Weights of a small transformer language model: rotary positions.
Each number is 128 + 24 x the weight over its row's rms, rounded and kept within 0 to 255. Layers, rows and columns count from 0. Numbers have three digits each. The size before them is the row's rms in percent of the matrix's.

# gate: layer 6 MLP gate, 1728x512, rms 0.0524, rows 161-191, columns 192-255
# up: layer 6 MLP up, 1728x512, rms 0.0546, rows 161-191, columns 192-255
# down: layer 6 MLP down (transposed), 1728x512, rms 0.0404, rows 161-191, columns 192-255
gate161 100:123137172178122131121052133152099164133153111121148134162165153135182098116140090105176102164142145108167110123135143135147119116087135174147154112107106132146112097152132112121128126095148106
up161 100:119119145146095163122173106073159126100133157122138121115079117116116122111104111133102131101095109108086126177135137078141137130147158109126149058129145149080116114125144163120151130150148166
down161 101:099131139135139107136093135097086085162118107128131155198140125110107165110138111100140123157101126140177126141138126125128103132053155155110124133093116118145107118128125093158133094085142153
gate162 103:065113132112121145103122091116117068130122120144078165147123155116141101146135098150091152152133164155091142129114125170130086107171130115144149128152116161106188137154152112131130061105104161
up162 100:135169119151129125158146132109187124160144122120105099166124100080113123115084154110159111140116114093082127101174105107113109122114113123124134094089103154134130141164123122159151141148126088
down162 101:118122099082121135128151134130135151171135117133105121119153186167152154117167102103143092144116098078129122115113160152127144141126115093144127150169136189095151119109124113112115136159140118
gate163 101:114104126127147160114108124086105130148119117130131160128086154089130118158135132094123137153145143107133132085120099133138145151142122128154155127128087134100132140116114161104138090118073153
up163 099:159117110122172124158129155091141099168085099127147143136113148154161130112101139146119118162118136096143124124088134156128103114154104102168173117167142113105145150149117127151132139147119183
down163 100:106150143104101122148133114101123152088117131119151102126198150101107122162101144143140134173124115138034162095122127141076154124154140108092120109138168105126094102152092132118096178134121113
gate164 095:168161166108152140144133138121105155104137204169143155118100123144152104153154156101176110156133167150142122086159117149132129162122137127118153147084095106151120125160140117167141139128099160
up164 091:187161158092144111141119147145148096108147149171125136112138143111131147157133151166145100146116093139125115154162120117114129137137146099139159171132129139168158109121160122104119145180101160
down164 096:088106143152074166119187131084108128141120144124128087126090130149126119137107100105136136134152136133123125147128113151165133150140125061149139115117139131094137122148107143114131103090122127
gate165 098:077143119125120127113164124107145133145136147115132136136138118106116129139058105165105126130153125152094132135126094172178125102163121129131164111122164142173131159117151130077161138121137141
up165 106:140095116083127100159117105119138087146121176135088127177121166109128132152108115132144179144153101120136137187120160098135118137119138124111123132129139139107172115150120153152121114171086089
down165 103:124108119139146093132130144166172157130149110104158167164147164140134105157095150169121153137141085144149114122164158113113118134138117185133143133118153140131167137150093128122105115158096142
gate166 102:087084143130049135121115166129095140147150085134151074087150158129131098093153127128119150149121182095090111128134136107139107114099137102161135120119123159158074161129134132123119153114109123
up166 096:113110133130097143156135196144107156098069098116119137105185149099163115137113118112134159149127207127114116152164110121103143122134111123144132116123168125124105117116119113115153167125161142
down166 095:125126112071160134112137123160133128129126116130107133143084136156117125145124165148149103133126118129129170130127144119141105091125166138142106175156114092144119131109145123101146163145122116
gate167 096:112137128099137152126119110133101111170175107121123146151133125161141109119133113133120100146134106096160177089137127134168139120161166164112141109128120114137123130097157148098104109122120107
up167 095:136103162116133099145137128116130092119068112114126106101133159150115103120139093154133125088108149089129106167109115171122130108118145137106125163053117139134173149110117118152155115123149146
down167 097:139153128091112154113130118112137110127140141147129129106146124083119109093127121107149109118158124120125168132151126127136135102115141088175121129141122093139119111092147130065142140140125142
gate168 101:137117102136119135166119138108115188128131135104164085128113147136112092147094124146122093155151184168106116126121112167149113162098086103104151101166129087131077116124146132153145126131124156
up168 106:138098117147130148097094148145117112130164130138130142133185062149149141102118134096099111120128105125124146121166127125138138135149124126134127105139116143125115127166139137144143195059083088
down168 108:153105128095161167173161099136140177128167143106163112150100160126142077154166126113142082086140169120132116111072152119126108112132165165086117131149110124152122150113126142135127120096163126
gate169 099:159130133125128120155122155144116119128101104145128157123110143211108121107141102128130135163098148163105106115125111169170184116129119148104149123138150135133125132084097063161135130146108156
up169 100:127152136099138101130155117096145145101145145122189077125160127100203126107108099116138141105142147114096096086140130125122103150119114099137128076091119133120144135165100064154130092137092141
down169 101:144173126125139134159140108158133118099117103079116141134111148114117121136113103127125083125114159162104143139092153120084134116121114173116139126157112115163127150125132127142150148084137163
gate170 100:118103118129156126143117111095144156152117142083151084153118129171149127133162136129140145126118173136107110165089132175151108119112113112107167140132106102089151141129172170126130113136140153
up170 106:116122146160185130130129092094100165126111138133108109117117112069152129144127166138144160076116153122101129130115104105117111103100108101101129125089108109075140136124121140164136125154120130
down170 095:128107071137130158149153096129152125110108150198160145141126135109076167127170103123170116118131130145137096126139138164148126096108149070108127133171120134128131155141110132107153137108177133
gate171 102:112123137132146122144090112101149164118121126127144136083096118092155191150157129088158130110129134118147163130089133163068106135097122126136139140054140111088076128095141131149160100109104117
up171 101:095144115138168137134139145128156149089120115119134111069198126161144150142096073140146090123083154107121109134134089077108088123150135140122169129115149141118153137131102180146186124134178137
down171 101:118123137156161118101172111137066123133134093116115096120118119151134114096128139124165149074138129131140072126143149159154187099135114119114123113081133068139087146153130142112123144119104143
gate172 093:144151113146099139102120114172131134091154194115102139116124142088137149099151138098113100128136107129090141128116139141108126151122130139126154115143159119108130099117146104137100111134158102
up172 096:123079114126109105130098116109068089116095136092150140117115175161114129103129121153106095133147115147108102130159138088109094093146125102158067115107120163161136094117116152124156151139080113
down172 094:107139150137131144119085175137086125138156097131093118131128130145145120139139125144080170157127142131120122118173129156113123122151138168172085176115146119134084138141134155149135121160112114
gate173 104:142163159127090113185182124109089115088118091104092161129088103149160149165155156098146109092179146133127074087110121157107143166133082155083136150120116106109156127061159100091123133125134094
up173 097:158146113158133147125121093140160111191155126133094153146127128131130086126120143124139104097151128135108122137141111136159138103149069130093138110163117107139130154111087116104123129106137132
down173 096:119112120132141115145108114134138143094114125110146078140118114150065159099142141149104122157127164138135165158138146118148125141117127132098116121108144146156126105151145143160132140103108134
gate174 107:087151128131110113106152125143119137128073134108144142100121128127130136156187085109100132142133129129127113122129115086167174095113112091118119106140171146155136101157153136116081184142118117
up174 110:116126138100128159113075179106149138150150109158125152140137120154106125116116134156120176091091099103122167139158097109130114140136111151167161109132133118116109130124112115099128109106134172
down174 109:094152134096141105118140139101104102133146130082143165146128132141114120128144153162138101127078144140124124112140100168118103122141125120113079139109110094132137126134128186115181090105148149
gate175 098:133136130162105156134129121112108085125143139133129133155089123126103079113135114109129133126183109152121087159118144146127133115119145137090169088136119094154077086056137136094109097162113147
up175 097:115117162098145122110121144127102119125115071133119124129094179115120143137135138149127154137115113115125122126148155139161107085117170140090117115116122134121155136134144095124135147127105132
down175 095:097115134113096098113148120149133117113123113090136114144122108112127090159137110112118110094123136112114125162104118123182119185116097120132114131114098110136111106101135116112127120149148107
gate176 097:158092118097139123118151123099087144155165134117128079114129113126156102106100084151134105121091104165119133190125094106105111094145097112123129131129095120055085122078124122115125115114159168
up176 093:140148149081121126136134114131099205174116153157160127133135139142098129178089114117102170169097127146143130121149134134109134136096128134128125149135133125147131119147135123110149112179081169
down176 098:162138113135122142141142061106146151125123151100143103166131145104080135134161094190074139158099151136083155138157122110131143134151130091144146117104127087163147123129110126109110133097124145
gate177 101:138146119121104090154120130130138101138176122083151150166136130144139128149154147128152109154144134135141101111134138150139153155089093148108146139162109125130116115097097128124163093144120160
up177 105:111153151174132153111150131131149156164117087139123143134093137125087166125154125166108117145113140163106112098147145124115092125120079102094125111084136150136099155132127134087120159134123103
down177 105:170079076124117106072115071129147120130100103106143120116132116123160130136145129092145101148121148125115132191109091125133126103094090137190131115171146120125119095120155108143126130140122116
gate178 100:149162124122159117113122119149184166167136162128123107133126177111135136137140100124141104122110133111124116122117144107144106132113132128126164152093111124164138072151137123103098092124127130
up178 103:133121117108108177126142089110111136131134131121184138166121128089136147139121135141155154102138137139153132175128171126140124147083147127114169113110140140137134133147118136122145130163125130
down178 105:113142113115090200103128088173162142131148128114136084118106157099114132099099094114118128073152144089111131094112123114071100109111148135116161129160145152111147100136123137132107135185115080
gate179 100:134140102132115127121111151122170140138154104163109123118158197120119127131118090101155113160158142115103173139064096120130123165104127099134130128200141188105124105119132087119146092127152128
up179 104:168129141087148123162117104179150160174147197119134154113071132115148145142135163154182139095141130148150143103149138151114097131169126114121137113077107085116150114110114092105134125111118107
down179 096:138121133140115106120115132082122124119148128136119140143149142120133123159099113110113148128136131128177134148108150131130144103138140127135084120096191121119141147116165113136119091113117113
gate180 107:038133147155116110133064137132117133151097116129168090079160106136117159099109116144141165145106123123098136111132115111147125139133078151107096101166128133148089140109157121123112112143121157
up180 105:138139147125139095133119151161123134103113135111138079141142128087115133136098117143122114156137097149100154120117122110149103127123116124113163117126092136123137088155120127173120111169094136
down180 107:121145116128147179088117126112142105141116139116118072093129091125112099159137174140111115117147125115109037144155162123088138142177092124133145102130089098168108141076124143139131113103151181
gate181 101:131147141108155117099090092117102111114121115113117133103164125148143122113121124168143116135105152121127147077082162149162138140131126156113145131123140113136126105120174121152114136138121132
up181 095:107084155126109141148156156086147147149130130188132124140117143113121123104141147118144149108152123129123132165116161164142155131123128110140160121136109127146212147090096132106122151123118143
down181 099:108137131120116133135143161167100163150135130146156167146108146093116096129152106119096103143140134139158099155168107126143172113110143128151128124161173133096137134095151133126141133141124148
gate182 100:120102133131089117143092110119102144107148140138149114125147142093132105135090137134139126113129105127100093131138137099131189134137108152122121119163099152146103097121163091107113131126148139
up182 097:143108128121099150131164165116163138144087134129131158121101128123123117091099149168107104120128109108142119115220148107184117153145106126136147127111149117149186162132141090139107150137114141
down182 096:107140105108112122146129109129174117114140166152111120113119140153161114155136121139110141074110120117147098111096153147122108091122120064103102122151093130102106139122169142121160170131117143
gate183 096:116111112133133097133141090115139140123106134137130145162117155124120110109165127175079108121131126089110101146161157155098138080115154103100154120132115152146111084095144160120116137166163119
up183 092:176112129179119136127120112097127153120161106142149135092130096078125137107110132142141161105137108131134141112141120127107138133114111133116111108125078121076129104173134191153120137118158124
down183 092:129094173112100134147156137132117140092121129108106168178129095121095149149136121153143138100146099136128104113090129137174133123101140149108133118109104090110119143136113134154149108112121108
gate184 097:098160167130108093132109122113120201103174125133120165168132152120152116093111103133077104152131111153149156144110114158189151131113125126120124141129095095079130156127134123117123131156179149
up184 099:125141102173128133141135101093111134177126113121133120098080136107125150151132127115112107127109123118127103135131204124137097130125183128128121060126126175116131103130131152135138109125132100
down184 096:103137158100147106165095098119124141095159102121143110167116125166158118156122097168108093159102149119152128158142140102112122106113138120143101154105132155119134104131100141154162153150118160
gate185 096:110123137113161134092093127145144160147109121109127147141122111154132105145149147130120146179111154156167118157091114158155125165084116124084155161094170173097110130144114113157149105149136110
up185 098:122118135120120149138154142134123146136115164122139106140150077108130131118110133165126084120107159095102187127098112092093141159160097116077108117132127121160124118130147128066139136082121141
down185 100:102136100105123088152145125128131102145099132107139142138144127121137107119124130131121115116146101118150119116155144098099120136134160106111101136103199146161117095094119114161137167115131122
gate186 100:094118099158116119108131111127113138094100144146128117121141098172137135102094096163153143144131162179107106144107158145137163149140101110107104117132075124152126132114178120115120114123126121
up186 092:144139155127113119124166125194119131094140164152121119140131135142105077093150106151166134125097169118100086154098132141120151110143101111144148116095106168095114124055110111118158099086132122
down186 096:120083166150107142129112152106171110148108136091150124101101133150151172142130117109116121140130141097172103079127173109086156119051122099144118144155124084172131176142155114155099132096138119
gate187 102:094093118141162117081151146128119147116136145111162114124133114156138112131141133140114134149132092118154118177123132114148140145129121115147130135119156157118126121108121129162106101166114156
up187 103:137124123109130091102134130097148127171087127119137163108105117154166115156161094122162172154143143128113097093166164099122113140104092120210126126095161110085162134131125140132142133117109129
down187 104:128099142101110139114129114110134156163158083117097125125118137125179112124155144133130176173136121138129146121156092102158123127117110089165110107084133100121181133126105129118156101122105116
gate188 104:097156156076133121138115105136143125137117103153153114137101125157178117136152121093159140123136121149142128149091097130115122193111113128109126043161100145144109121155120124126143122109133130
up188 105:126142153151103128138141086152107105130108152150090113156129135134124121093121127151154112099170146148094129098124101171126138148120131133092102180123127151157110133081144134057142138148149171
down188 107:137128118144109105119124114102116119115104148154124136117161120112130152127140096122127119158150100153137169121142124097127169119086143126162091153142095111163136109115135090141132149158090112
gate189 098:088135164147109145119143149154100153150159123158120127163132092123100108147129153071101131074142125136106115113094148168166151109117121163101145148121108131149161116100154092105157140125172141
up189 104:111125141121100135126070104177121131133133167079132114184143141128151147104114093116121120145124126152151134144127169163117092124109158163100084112099140131096134113141172106132163130146112087
down189 105:106134124116165104136123141121147149148165144113129104124097129140110108158112118116131123118106142152092119143148134108083142127095135132147105085115098105110071093114145144070154157093162127
gate190 105:148117156162142150132137126133132131118086147128163152112087151114154155118176144125143138158136155127114116080114102157153113133111110149098167125137109117167121114097158125141091093102128164
up190 103:140117108096095120143120142117099158110117138116130104103130086114140148147114134149173162131100130126158143112156126132109117126173121116186108145100150117144127096142117091164094108081131101
down190 103:152122099115123119122137158173166120125086103137120152098133149112137126159147114151136123093111171141142107120128101156116132129136152137100119138149155152150143176113168119080141084120118128
gate191 091:128112141164135134122084075113143170105147146111126133163124116142162094087119087088109066150131119086114125140077127118132110152104135103094066098168147131180124096151095137120115152135121125
up191 092:093153142140136120127159099105153109089161113107185164129129134092129154134127172148163110143143125131155134127147118176129096152109154116114145134139133168060086132130126107150133087117155118
down191 089:151101151165131150127118120126163135123097123171155148121105105125143102159167106096108110114121144149051152117117124110121147149109095142107096128123150118111119124125104134127134149142194130